python train.py --n_layer=14 --norm_eps=1e-05 --rope_fraction=1.0 --init="uniform" --init_std_qkv=0.0303 --schedule="wsd" --batch_tokens=32768
Each number is 500 + 50 x the weight over the matrix's rms, rounded and kept within 0 to 999. Layers, rows and columns count from 0. Numbers have three digits each.

# up: layer 3 MLP up, 640x160, rms 0.224, rows 130-279, columns 40-79
# down: layer 3 MLP down (transposed), 640x160, rms 0.0836, rows 130-279, columns 40-79
up130:490466397516521501450563529596532526451442543593533453506587488406539491470528556556590491556553512498527471479489474540
down130:549496498508503447501429429571505439490591465512591518524453510592503514438422517464473623529425529512457527456388505516
up131:522480462499494503489498468468538436482437464521511480541488501529498506508559548488438542384430486555443483430485507505
down131:504487512408447486510548469412531453622497524571456552468487460406478626483505511534502514467534448476475462466579455398
up132:467507464400504528402545566502473551538433501443480525527512505525518475505535474540519537406513460503428523473524440459
down132:459522471489540489487522523475547459527607532474590451512549446475533505609516475505570597605465446566499446480559516433
up133:445446545521451586467507475523423474540466544440483539455459585518563538609396479457582492453488421520616527622514571579
down133:443495426568448422486542597507538482500547477521464553495548446478585532582435335530586482565485485439533536517448530585
up134:473488461456497463502446546474528568439446493488456503513649557414485426460591459475539410513478561438485484512494448484
down134:509583431493391614561519453570444591440489476506437514561434514509555493498512591438503475527496491519457520561527579458
up135:518484454561420524542444510582588567453586524506484461395444560486512491449505482481522447590456512543560524513485551525
down135:575471571507542476529495489492423470365456518525444509518516469487469594511511540458549434498407560490539493499522485511
up136:438499582568585539527533460581451529513470462483496502458467521634461456486537477489667527547525398536530415514539385496
down136:547509476500504542513451505521496509532433458500485468527580380487443408512458528554578586553509463562547567457465383526
up137:457558558478499571471510502448538523474363491581471474525433587484480376534495548466620479516498402490457436548492481439
down137:558520511439475560485438534581444465435438409544423475514577556533454567534444538380448455489469514479366512494481468428
up138:522572451460421517500477507419511549453486537418459477548552567521507487518361432516514495419501376518538527469487446537
down138:517424548451499525517516547494515504470517564452469511471540432464560476454506552414556446539469420499510489461532522539
up139:528580523590469550551481476472485496430484546510623521521499496526469526557565471507514493493507431534541597427459608646
down139:561473499518475414522415420512459501473494550488483511407476407523435550517455406546552474568410492444569538457558539449
up140:456472419470465498544590449498575542525483483479434402589574473540459550526472502548557479511478533534487512590531490542
down140:481555483511524567520452414440546501522518493452476469553521425524504510465450494520526490466470428483581469496549560475
up141:512576589529467472517512486523611521452572509506561444503451594562379524557535410497528499488495505511428576534476577574
down141:482401503408525490495448448517513495463532359517452559498543364506611479513514467565511540499528495534515466473527478534
up142:461514481508584514480505637559506574491489454473432571491495504472436521557468554526573466508457534479517522450373470452
down142:630470477555560365449487589522549439585479635519471457537432512515480424438466357488577440470525488498440572552555460408
up143:464455464481466484428547399466500439440413531538581460374497434454461544551529407448462411512521400496514565458363500469
down143:581492498499533503591518520510565410467605486653436452537488519542507489421413388485438452405490581514505516430530489443
up144:469511508529509502505538463517512509443542421503511492460474496439472558463467430532537417515490541509464449490509487547
down144:467456511556556459583491603579546487587572578546514446496462552515532432562503540460403439511512519492642475472451557449
up145:496485508559578552524521493480464441480518544504477459463610476520510561480508504562475439520478421490508590530426527537
down145:453655573412512527460443428506392476406520407508472617592492511526483461446501529525519535613479536431600502551553553569
up146:555421600556546487531490475442550485424501466467475468501402516413579572525520542517433524528462569438444471529406508496
down146:476517503488550549454557542498572556526525458618475508549593390515449522405601520485433449517463534506593465557502501459
up147:492593553553544606521511486598465552479476467599492490498463602576455496558526493388501478562484541490499459491568478490
down147:388449465567481451470477463537508504402498578381522521574561492459572502440545474468487584535525439528456568481493487531
up148:532525507524477442530602506502531434441489575458619515487531459532560410504523453568446447517535483521446501498505476515
down148:488441519516519435546509488457464454464483510477491501505451533528512557501521534502520435500480528584592476581498452453
up149:465510572479480421565558439474519549519481440505458448420533477566490531459444595506487493410331575397556478471553521377
down149:551433489553440524455526547594464487537519516514579556485475463480566516542466428438445460564566560488516423420650520544
up150:473528532539597538498469522437568510516622575530474586493585527444483484540406489432468598558509444473490566520428510462
down150:495463565467483540367484503537480526514514451534552418478523494535543416475469464451528524508547569570555533516481512559
up151:548521480528535436575526583557444519524481503464461461452444483463447467512407459413471545474494366549584449447414489532
down151:556458494414400504452458536433347512483560491519465548589515522447537480466594395431451537429393541450483620541534575465
up152:453471530561451493521437571441517566494397423494480516445592440546474478412470424477583589510531550505484561565374536584
down152:416508481475467565404476507504466454534446499600502465395554460491588530516503428489466485560496480499472466566513540495
up153:467483513437420507548484503489531487564431561467417517481470525478546436465496431478558610494470582514446525548483488526
down153:502454566526469397559437489586476515600518480500551472485531524408517480488580466432458505480512474482591541412535521535
up154:490474421534508551450476555492497512442445575423439438519509606545469488425457436552492506485546442453505491539575508436
down154:395616528496490430464425457462530542575572553565511489469398455527494505492483475486559467554416448489547494473485481505
up155:407388553534481518551591501528554455486467469466456475391506515494522603514459580466581516553518596449453514531471579530
down155:479481463542470506543492518529528510488510473469444553462502496420566542491518466513583553530480468483564502418543534472
up156:473481490579435503518561453532526458436520469518427513545461660428455523549416506465499505514542540466397583550508560472
down156:417503498501493548555591461547525383525452451455523518483464455481419518422520452491535405568464488380574515545501422510
up157:461513498488439483506469543481492572482422459489532448447504484490570533455509559501534521507383375497498559497487400465
down157:421586491532512461425423511581481529456535493549476371592518535460511532491568575547494496380540439473434426568491469465
up158:520581520491514581523564526499420456532503585496453556428419536480529466545486563484520573435633443574506477543472484423
down158:510483476531456589457525450482545516451413445621546515471613520507467412549599497520457484529459438464569497544511438548
up159:499509547508584485436517499546598488464497491522533532549406572449435397481474441485427474407396429491605542549553432512
down159:503520491538530461455503495504443599535511472481579418445458434510459501555485474463505463508525518463414527459545540544
up160:501469516490424445428512450577494461538411535526504450484503463445462531530509497537546471549517495546499538543554450540
down160:477532412525511486465433515502441469519483443527539578465521552454433491445515380522515478488494446520544489456552550499
up161:537474413551539534392517542509521456513480527511509517505575483481493457355562505563555397504506556525452448469436511484
down161:543511509514500408509585547559538477550567489545436498571476568533442524467510517559519559657544486523515540475486419577
up162:524413563466547557486514421487446561484495491505401554462437608535522503389468557393551420599501575549585429520516512501
down162:435529559474567548440557556494473456507500585497418450526528520502463563563528505575430510488509504436551556558453497515
up163:520450461497550487485526518623534519453467537459539394422543461408540437482514407560497517457621600490474472526519562515
down163:504573570462433469558476489529480463617534473476518488450527512513591516529495459469522566489470470540485448451588530454
up164:530515468545477454505514482485436554555503446474521450512456578533469453497447421498593464508451553513490353562517503473
down164:506549572467468548493456608465442439534525484431440457457498520556504465575589510457457395499427490489592516508557570505
up165:524506535429474540412457464464505439526596554399534499544481524547492480518490422483485511521390517592500611605576526584
down165:387574571572542504464422538535548548482476570418546519518476486524470582454503545536485512518436503476579413493543525479
up166:601495510444473465462527537572548490480593482600523463543443515568552469414500491534464501445521516462430591596500526547
down166:528531541551460528551513535471363498472386462500546521481578509527450532464484492516517447531476555448429569423512498479
up167:474412382483444513469481437548590513535468402557487443517636407419441541514464497595521452468540545572534451539539411489
down167:534459566538452531558529414472537526502503523480448540488546587499547456514533569447492559577407566503525560466490522463
up168:491545398429507523465560459536466509452534518444465496517478466418500488565493396496544481472450392488562484457383500507
down168:470477596552492511541447457536538492504547465490536514446517562539529552512441492501489541419569596371467564502518449401
up169:415513576509538494555475539469570493629511568472471492606541521472404457469523487497608568534579466533498437525493539493
down169:514525465478487456359526483535560506504531597525475450541520508485527611550496515528475455458506551536452466577413491458
up170:564512395513484426501466517452564517512555520586525494564385584497556533510474552513498501526425500544468461470523517524
down170:486499580512458508460483482450391471542399593502568487533558530399492528482507563524384348392481549627473557568610478471
up171:533575518472525534467601457482520493481428518491505470474442538432525549482514509546511460413530523534469490578440436509
down171:428613584451482545575447526484529559499500530483506448604572494486494505598423446457603430554440558488452462455514465511
up172:399430503454562501366507509452433409407376444534500508430494426482469464486460470528469486450551477462514515520562500428
down172:539509504544481456497474566434436467510473518502474537488457523491508375492477458524443559509562464525526561485492607466
up173:506607473442494486488582420435479474562420446475463477477510440527427415446454565563461547480505507507438583452502530497
down173:545568475438389560513503541510414389602524551486542518497513531513448551538534511445455504506402528606525510460483479503
up174:523530464464568533475469505581593488555540447392521463556597475486430480572605482563457485523500459463427532439439570538
down174:512452594469449490460550528494499421521425522537544419505536536572478547530517524415503484573476507440491529449443531485
up175:507538570523495534440458534399434444467394584453496500464508509558497443539500433460502522515449564450459444503628473525
down175:586562415514450523561527538466514425408522537521446506434417471530557598431464497448522536517507451442517467435527476564
up176:527549491539599505484462461446545566494452477523498455586494538451498478480509480512543469471563488388531437496517400514
down176:434539463389431529611581553515507490526494574541480577443469364474496591451524460475461544551480464443384546557600460576
up177:492486487460418552541528550498542516458447512404427483566480480570508483538502519601544521509476515562504500472545508507
down177:457523469527523431529563517458495500450554481496439458496483476517563508496515450487467483514527402481484512508394469567
up178:539546495569499562515490607548576467499467463525514453547445547512544422553520376496519457418438486594455570513636473515
down178:481477556510418597507457496526463459476492489426479447411447502520563580471458431483547520551497446571496499532433527485
up179:480521481450574517437539423553492501541445554533557540493504521497542493486540575489537471425441475481574479429479470498
down179:530412547462521485565479591467484359522490493509647498547582563497529446503487545570461460505477492402425497561661436521
up180:563583537512519525490583469426482436569520494531482607566568554456508507424539402533572416520522545468521528468454500472
down180:485499488527475463374545595465465485512501523592449538562484541539497465529558564567506435439535567501458492489585594474
up181:552471517482414603511525509433576489476489599506451533581518460600456472466419545420509440462474566553501502578449553488
down181:651509530466464477560654504473490602499490484560462469468517435447456557367412551430464547558557444438495528488550474408
up182:589534486456526456566478473446568452430505471425462477430438512571476544628500589563497466471441551510512580513498535445
down182:497372515521528486491506515493481420435504584480354532415562427574443579445585474564543433448530452555471569533501503552
up183:546493482518474423539520526558507583482567484509470549402525486574535525551539441534483479565555516471453486687521441496
down183:455558503487505445421506516509477434479508542496429467543498528430447560583493552467439583551508509529541570506520457518
up184:486550537606616490543535450507512615484509459523391437507453484528561547555445452535528529532512482583507489458423531475
down184:515400475466447423492487538475559411449513541528526549517482408528603474448475515498493542584421455403576451401484582507
up185:443485514495595477480483496435499531562589552565527482550489536532617576491510485411473541446515543521470464454500484489
down185:424453556473426469511465465548526492512497521564534541414491508419501557442521491523503543519440473479457468504510427596
up186:576480442459470558504498483533519561484400504503482517467556533530537535547595437477521538522456536504475599481368533595
down186:514453530512468432524504499555508443523371607478524443522478525536510497458494531569546475573554506567486406508495410519
up187:376476592620411443450478454471533484524469533574503505599497519474458332438544453578503485514570529550488475541452466562
down187:482533568509476514570502472516446479615479546538434544514494479507561495503513515544555485574389505424533558621512595559
up188:554529468402474518500426506531451491402503490448458466510552459601482515511482480504489478549522493570529591516522483451
down188:523569445453513506513502546499426523492458534521587517481477518552455485531589526445518475548554520510493632482531539569
up189:574411469525504490475590412442505617501501510371507488549453486415462519557504489495446530515497492472425485508513517498
down189:510502544445410481508571529511410447520608493504569595506475524396471594566543574440543526529553480490485485528475450445
up190:555427461516438493507525459609509514442585420469561415589579464471435529476444547489546552588398505422449525414548527500
down190:449538530529478600534505344418634483602468460490459524540563503544520480522417503471506518460538448527588536456513514487
up191:406491479599532488494453540373429474549525458524571499525466572451521470532488505421428497505429551475506596511480554518
down191:506511467398532514506446472500547499510465482543505544471502509442499438495563471458463563498575470417549519443492484539
up192:464570467503525409510504535485487519496547539513558528480527595566494520511609460484467455459437511474540453543499454575
down192:503405519488501568508513523460541454549514535568538420444591456450479495451456482525423585487518488478544383537556471471
up193:481433488443491463488479484442508460523508576530560509581481511492459447407476604455421539508420537463543467500478500460
down193:454502503483508535468424510471618452550504548407452485506567488548511499617531533526502498539505525419468493490539528578
up194:522508490473495575480551540474451506507435564478536487571395457505499539530495409578520501480530564520535476567470540550
down194:518471526464516474478509510458375527474486546510428517537450386520428613474540474561487477539527523406638438545513563585
up195:559487524450504550512394502433498594525552539481493466530485498483499488537472489459429472512502566513496470515466533437
down195:610444458552474528520447539402431485470524460550560444526480486414457540573474531494382458515506460565525463530517466472
up196:530484493574480513492499556545537577468437499436467474551448577542520533518573527527615425438558590477444511473479521478
down196:570481488491454480463485579513519526460439418521466500532463397455544462489524540494558508537523493476530491535510523506
up197:515428555501418592547560536516562547486511527599456444519516446529551468477491485517466459444486474467574499533432431457
down197:523447588564393492451492536532445504499565485634536412416502476441534505436489440464496482459473495406553497486485549544
up198:493529475532531486479517566586545470543481420454390499525391525505486519464495461596400431399451664569507427488430460567
down198:522577535454447454396467476452557550498501507454495645573488510494521438540457538473610535493426435494447540426482578414
up199:502441410536592487428563428503470514476418503453554391572546546417422529586567470521519502431434511448526576527456541448
down199:542491535499447406531539528436482415576554570491518489514576407450504484522463467540527507491494498514528457477586567478
up200:508468397421479470479547422497580525548407541446511490585534585513534475545493453585419496486494469542487553394479467398
down200:513533427418479500407491539479527462393535497521443513499503516452427615541495406547471523527477470494430506556417478451
up201:469619487516517499378564472463527549483412521522660489562474521410514507553476375550504507464544441564497520381477456555
down201:541524527530495579493467496519496527556394509437469475465453483478454542530527610424520468567446486558470544611459542450
up202:502463493488495499445460522407468508480555441494476560594452533497525549483586557534514505520530532499430528475496499455
down202:573473519447595550511473510409449460620492479473507545504512426495479446530520522406479537494558459533503505565559544435
up203:443431638500441563556443523566519469515467509480457466485565509526481467473432507489435453482465627536512429514496542467
down203:519406620507440496423422526457418483545536442526515427538561493461492498498529564432449474433580488437495471516474483528
up204:571490546515486420614461481435399559497609456544516475505465525499520566525481547428483483545511497536491457522400570481
down204:434441494551505521466500524414503530471411457436497584541537559484565466483534524528530472488475414467514458538469501435
up205:584602474508456506434443555479483552494513549575367613509565500489603441473549498512499507545600561519462531420531431540
down205:450508454472523685530479510473493444415514579318483487543542495515503537517440502520553526492465499533459463501477531434
up206:482476467396499426499416483524434458527424477502437516463505507463500523598513594560555485538543474524492475559493488506
down206:591540592463476535557517522442518409457559506474526466442449491553494534508476533506504545467540550477450503493534533527
up207:437454473399508515571556536500562554520517487446482502455526550505587463462459525565429483537484474536503538434492481465
down207:423516468551459478545458483474451480484494539418510496522568496469551494474445469520381469428500443461458517520537467502
up208:482518476542551465498453615505517531576604542554476490557429491497438443505496414484487525553485522533449499487428471501
down208:570498525501493433473521531481439518545444514485506498540508467392501401458526498458440414461498533532527417514474480424
up209:426546501611374522398501485509528426478541465472540491513449672419407495539590510471551402604478480527468504454524440539
down209:544431500479533422515420486459486543496424606379546531445522569447489504505526472549413546517467493466496524476546393388
up210:553508410473449559564536553604507490456559463568447441487528529487446425506457414532615452424457546482549513496511473526
down210:552475498510429516500550520415514461606526540629534530486461515533461427639541519442548480441522558515562442501553427569
up211:508494460575504479540490565486425545445493482480584493496574522504383572502452478478418470463520523495473566512470528488
down211:506397593515529460465577499475456455489426451490466491465472559576552449557421490595539590448433436510428416440522522458
up212:459440461594615517506456442484476368557459437577441499501570475468516526479570456581468505490542590580567470466542502537
down212:492498503531463503445545506453438478582583534474455466490614482465416471542552473482542588514484484566534504516510527564
up213:550545455405628573545501527467563486572407486448473505500471483538453519394530563556519569479538475477520556472529502394
down213:492439449454485539395434489531491441425550436567513542600514509548553534466500535504443442470437584498515499487486438435
up214:440472530494505465523510618460458540514496547510494474467505456499499491550438574537545511481443474448489534539459472565
down214:511532545386538511504481524546489443433538468457553476480400592465556518476468516482520450411423521395525476549578424410
up215:477464585554516539547524490494504455464476484572509520551425487464509578480438512427496569491488455451455526522495490507
down215:479535507538449587521463533482532592480509515455548518465424492569501543510499454561519439564482397424520443455575520587
up216:461481436499548514442493503456578519504486435546508420533578423428453544532467405518504503532435518534482457574447515420
down216:512535473425540511499529498483523532569476454513531569530524529503439631470473422464453547506490493583508463593496497477
up217:432496471563553501536490548477389505566504450552578493489477489488537471548399472467560435491474458544559528633505569523
down217:397473426491574507478532439538539515525512467486552494510623544460541522519576532482519561387425524513377514527472479443
up218:470444538465494417497488511419489517519519467543464458449510541437488503502552455542509398534452521527482595476505553494
down218:583553501481487580558486548515576507503529536529470549500543479455452465579524475534468535504457518453499534584405536500
up219:433427466581540506548450533415565513464483414563496502471539491508449488461508476472463513429488481563468532441492393499
down219:474544533488509482491500553536451426532463550510475412467593535455408524513489495541425515539505512681455410576538502503
up220:586565454558476509516503547502536560428478544503570419516401515596524564510508431553514518503423518422541505522377414578
down220:462513614460457594522448440426540473590478539533565469473505481545481524486438454604527476570548483524562469611470438497
up221:448526529542539450579547479472576521444475554460519460437483441466410482518468524435550505429501600532553496476403645503
down221:541494450576427511469503449477533542475393535533459472509572458458470481495459406537471498472552604493572487503532514508
up222:575552462404549464610524518535539413467408524469513503526530442500470452489465501497507572416491490520431487510435452408
down222:501491433453502512622522479484481448546525459508476553561461496495453521535584502465505523492519527539364521489526487498
up223:377502522421575508431499585499489504516424412462565538525504480450480525524504433559549478529565544604442457465508504540
down223:468548539542470529528474453467515486493530458512519512533566460439468565450457524552555547537513506450401418509509444447
up224:578508528565439478483489439490461540433479462536503595510518481597527510426433434551494494423476567550433551529522419527
down224:449483480457530438569457466455561429532406525527464523440479468472446571476547529502494500467439498504532452577510432531
up225:530512464579503543506433577481476527444439507522517389547451468582615519558554461477508464530566463464561432548511423516
down225:613583572505480505485472584508480453554416551488466507421500458505539464480501399506477460583438498476498502531443519527
up226:567529480546461526517493502503614601545561559465453534488554528470484456484479503534498430534529515525430534444521515525
down226:458496480415539577465473499485443457491563431470503484538403525523499476562525572423425518452520429484507495539494503476
up227:434541477486478559498507509570495594502453512478487462559440569562480542521455496501457484531507441555522541544510532505
down227:475513566440455393486411517512484501477530547527486434525482525512446543459547397503526521518591397436507526492546549500
up228:505459528489511537502468527543481523462496529477463504563507535500532507479540508604566541501527506615446527452522553523
down228:472439522519583499558462492529456474496520446503428490477558449464501595435526553531426505482520487388499444504630514525
up229:614548440494506479473504465576453452517551466542567432544519583482550517475536487546406487491488438486488575539511414473
down229:500487553505450552495473445519561509520540457458505482537509394526523511460431508486541428599591485526592499468572476468
up230:565427464490576341583478443553511469519450512460431491466425594441575527466553430473490483516443565440567382489510458529
down230:442484496469496505451492554435526487569512550552476426504509451553470574538485478517455502443549512495415513473432444627
up231:443593422597424385458513519456478515455511539532510462560524553506529494425437537525555472545512531474451479523520532553
down231:531491451505495461480504319479450530442545463492466503486537534518477587479570487475569536557594408483440459522449448475
up232:464509500511531509529458577495432470487409442568491517597484501508575520547538472398555411468511476525517496494536344538
down232:521502457519526443509555440421490548494421528448463538658490540546479543523506542463500522517594450548506486533494582547
up233:445508489380468476362533509422591534482506467401527474495452466482411534451476482437522440481435499528441427529556542495
down233:471430521499433425419500534539449471501485489504525461462458507481564545676523470541460363456510505480541483456535480546
up234:512527489476511557510489610476627474382595427534497478497439548540390524516510516493532551460567482465531518553517412446
down234:511536498500460470506446578413560509425489512466640526601460420498405446519446459526507504477467422454511368485430594551
up235:421501376469463468493549469521550479471452498480571470553441418523508479564488464542466511407455479499488544486509475562
down235:503440485513589442462473461450501495537560466481473549466525503548474543518467504559444404500540493478456560571532475487
up236:522481487487528514549541543548557389487550499586438430463447508516543568516547522515521532533597486511548441521517545506
down236:466482500458415459522530552502507505529502524478428507493550533450466431479469445517439454484490519563492356514562448512
up237:571526500485570455436376454466595485592461552362542469443531508606497498531510444468531504436563545474509471496466565515
down237:488511471564527448607479582493476614490470553522467480603399394452511522523496525475511452522545580551494480551647554489
up238:479457459422465489493480517595513509504472511582463462461498512534509482527513515465450448477516560483525479409514413451
down238:510480473450435429566568538409424509536464518524465537474484391491495516532540452555517489499557574475451533447542662470
up239:477477404533532437543505558483478408594458429557598479473571544447542418509436408496547492501400500581547502525528543454
down239:457439610462524459501443462560463458514514575465375465564522476458480493544515452485490551504576515464551549549464562444
up240:516578553452476460507496518495581569511569414545457381497526606463581561475515485532544418507589529451423598486558480619
down240:498440547502440435505507533522484393478505587435490563589573491468481494472458503467390506469510446496496452446481502478
up241:517540507559502436562572537435483568548525446450479541502539604569542494575414555487450518517379486464573437550457472492
down241:517492474571495513476529463474489459504448576456475483551561497481448532416451549602465517481441533499516534581409520517
up242:462521473442505483499417568474473518496503570588497539410558576483549398502503513608456423477593566491494526579478516511
down242:522530481523499528529580449578509550478541463454505496598479533608505461471469528418453557486404482493610470436537539487
up243:509516443525506487563572507528447454470418469505522471465456561459601535472484533400469507508425539445598495581539459475
down243:577505468569516404537476503449450443504532527538480528495509465462438519516460476513488566499471405518474440553552507529
up244:500486570483501559562449469541590482410495471507396447558480425497521501549520504541495492575535587409443512464456434478
down244:569514517566475522616473541415439514507440493527512489515502473547519464592541494490506468537439455444524452439552573509
up245:526558443538496525483584441515502556480494517530465521546493573520576445470530476483508523528518539436467507477397500512
down245:504468532505470443545455563529499483456563508574436508478452401450515564466511472493492508562580443488474444519568516426
up246:527489494436442532465600446510537481515400458478466581455470570561425541431548527542553551426508445505488590555425532497
down246:496403573473520534534493447429493575569536578521596546529541449510485575394489558543545499483529391530430493472524482521
up247:463483562423638568445504552483593488485452490465521523429473590548463496540471507407582410497518456467511534461463421543
down247:517351575447542490536513577473439410565547577420465519563470502417482583431560541485299459500450584560623485429555446510
up248:568511588458467505497495462505456549551475507509532405495551476512477490515486491470541488506545526377534473559529469535
down248:427434457539588495428473473516540476517542479537465479563470476450397450515518515495428594493539500514524412427612472554
up249:493480451546452543587536447471495572560436442533386470431452567494483558481494397460572475477453575569511474458510465477
down249:560473534521440513479599525531462548465495507479469570498519478602529495505498460515516485473517559509476612510550415473
up250:494496512542465510484471527545551537539509504536532532479448554488473496418479396557617458539469622534500489533455482531
down250:546504511466497505439402419498474492422515420487432494544519544496449576485522454563413528479537481574479556462579454419
up251:454517593481534588481464553500387478601488523589528486521562512462465481448434475559467462532551581494520476517501493485
down251:500366529474412469430535472504457543416541408492559482428537501460492585599486526441549542444515489401513469462453556482
up252:381459471477486473478390509461594567527425447502448571572522577400455550444555489563554425421511610551494508499438427532
down252:507455485440428504533517500501615525482483549521525580522465478570532500560597538494511506467401516469649475479537580461
up253:530449553499520524463498454453488523483538528485573486491448535424537556542476453422458525462553547588472511645493452494
down253:484449564452523544552532356499450555476580462494541553474468408526543490500538574450452505540500518509508448479574532544
up254:556431538522578546507458445515451477459499468526476446507455478561504628478558538370463486493574481523453504613415476500
down254:497555565548493548465478457494442520524528506439521494506459519419552488505437496545546506497524474515585576428546501539
up255:500395391556617455516482505408476486482475510619473483536501521537502546411492486473522472474511606581426466475447457493
down255:594496579523482486502524454429548402454489517564379505438445613437480482519485578431463490491499571504464476494495505541
up256:603493463351510575487524493526512543490394498488449471442625535424550439629457585546499492504513542453449448564576370492
down256:454413395599510525425509557512520502498576499546405519463385521422544489580521458475485534471476485552519457545477510502
up257:458565470459428534517464536524487524426458498527536445522488507552498459557492459496506553478516459528402492511521475480
down257:521504574550439639426455548535543500463493524530504387575513466463530484542481461462506584555484415449551487525575485548
up258:464499389480497497578555575583492455459485467522354493466491464495483487418409522465531557546429543406526481450425470479
down258:481537576450440469435453562574504613481488470545586476507588465461568450406543475504462558454523607489479428424455463465
up259:395437537508562580494521469496522558552447566475393442408470503507445524524452404510553525491567508509458575478460474514
down259:486509545539504498522494534415519551422528491525469560409520452576516511537444406459556441503525423485470598449577515465
up260:504610383485533434537581341488525465491548511440545458446471499586480529553463463435516451511468520495516526506481497501
down260:509498470406453418492485526525510503428533636505523540508536507434478467501489496470561424470421451531498430542503550361
up261:493456502395456596469509599454509534504409496467479438453583519453455512411456494523569466426448453492469481497472392460
down261:511576516498461425466438583524506514603459523530470529580406513516533496495564504519480499537522417513483504574514488477
up262:458497447540453365534448550486511505423528419599547534468455533511580453539392390419498424524509540449490449603512451509
down262:486480469460473510570591458533477386483548503488507478379449485474496502461536469437543454517534451485415565433539478384
up263:499469452393569538501421463569488558567479481504569439473609543577440519502473532471447459474508540513465502532541405513
down263:501504547487477581506553405438418495531517563571573471499565593497523542537461579448529537509581499451443498502499441464
up264:512471435447539531530535564557490429434509476516454548574471502437558554520429482550588480455512482441416547475504538537
down264:513484435434512526467424483533486533490546504461429447462525613440487466385464544499487450474569466570449473444563594476
up265:496410487465484521549519500523521465456424385462496568498431498460426526630506507478508528470439503606435455432399535529
down265:670474427412480425487594417457426535538510469457477512525487454591452507534592406565520404564529466546457505491520497511
up266:505477457570545498443467495479499506394440487477525553561591615471536596421529496495423502452523534481465543479371569456
down266:489580464459459484473457501621517580443491420499465475581513459459536442472418495478500437463390631609517429498650513498
up267:444494535498413536525451521563552470563522590448561513448457554492533484438466540523515451496362453448503567443421525498
down267:497481459534503500432523568496470493478549540509504497504406358516529425524549572513532571409501475495527577402549523519
up268:448540448497508449621561578476492442517515596596474418459488534471460451409445379542530494488517563520524448518425494406
down268:482444467395533535440499544520497569509509537527508524537505402487514414565468424483470520547536547429374474480554573614
up269:533436470392530571555469546473488546489419510488492509454571604498447519439475537463508391452563501474560436489436440450
down269:483495513473479483449523560450520458545557509517516509520468373504417515437443587482447497494552514479503531496571425514
up270:470464418514509546485525588515373478452509498494508561565553518467596526524385517494513478447505532517560585501474545487
down270:427413512543568418454475432421459416437468480465473535514572536481596488476460523517475499524504607549453511471574484470
up271:531396519429490497534507427516574463572427455537491520420529481512489440532567641504524499568489518497450527522477502525
down271:512530510512427452538546580447436505581497550527459524497451490428471472569449496494481561506625439476411492455558464496
up272:540416483600566421460445482451516413520464337396576478472548467536553495580570458500531368475346466475520546441596424465
down272:468534536484554591482443531481443419556527458525490490492536578487615559511480454430531411452468405549558561490580522595
up273:573402530492590525524529587510538464592501465467522334408455471529510485566534463494456517468504560460523365557402523514
down273:468479552479542440441521363443551420407518463437444461516464602393376434480488462497537535529513583376491554573586493590
up274:528540542452546443428502541540520544499450433454595538484443499556517479441465558479482571445507439525486517541486485584
down274:561477466378454397499473457508513403572521443468467528577432505470487497479462524494493473534432566487502507453489519454
up275:533583469505530505457451464497526487463453475509435475481523558497580453562562410459568426394532520577566566472531491508
down275:518518572412516525469464512489493475491554508441469495524554410536485578527422525410499511493480515467584508524551508506
up276:479505511582520453524553539479516500465450523478411552430551586518471446450463511512514506559604516512513460463441523706
down276:503472548510479520476482575444620467531551566354521481492428507495431571462447501510469573534543546527444527558574434401
up277:391515376503472481453582503499521524542391491593541592528523634527484529562377415529540477528595499629529453560458467602
down277:618510534496493558522476618520499418493514440454530497601511441531488577534500512483505457505490538499513467508597466599
up278:563553472535471449570524486485521525461489551604535441474500571591506507477469513511470448514525563587439502541467498564
down278:468442545552510419481549553520525489499437484527479498558535575490486374560520448529463570432477454458561505554503452464
up279:429460502488508480498538481484521486545467573438550498592455397534518426521452557441428560522562462602450555544430407493
down279:476422447579486504437494436503472447425449435459496515477596515565476412451520420466544550521489503446522574492472521487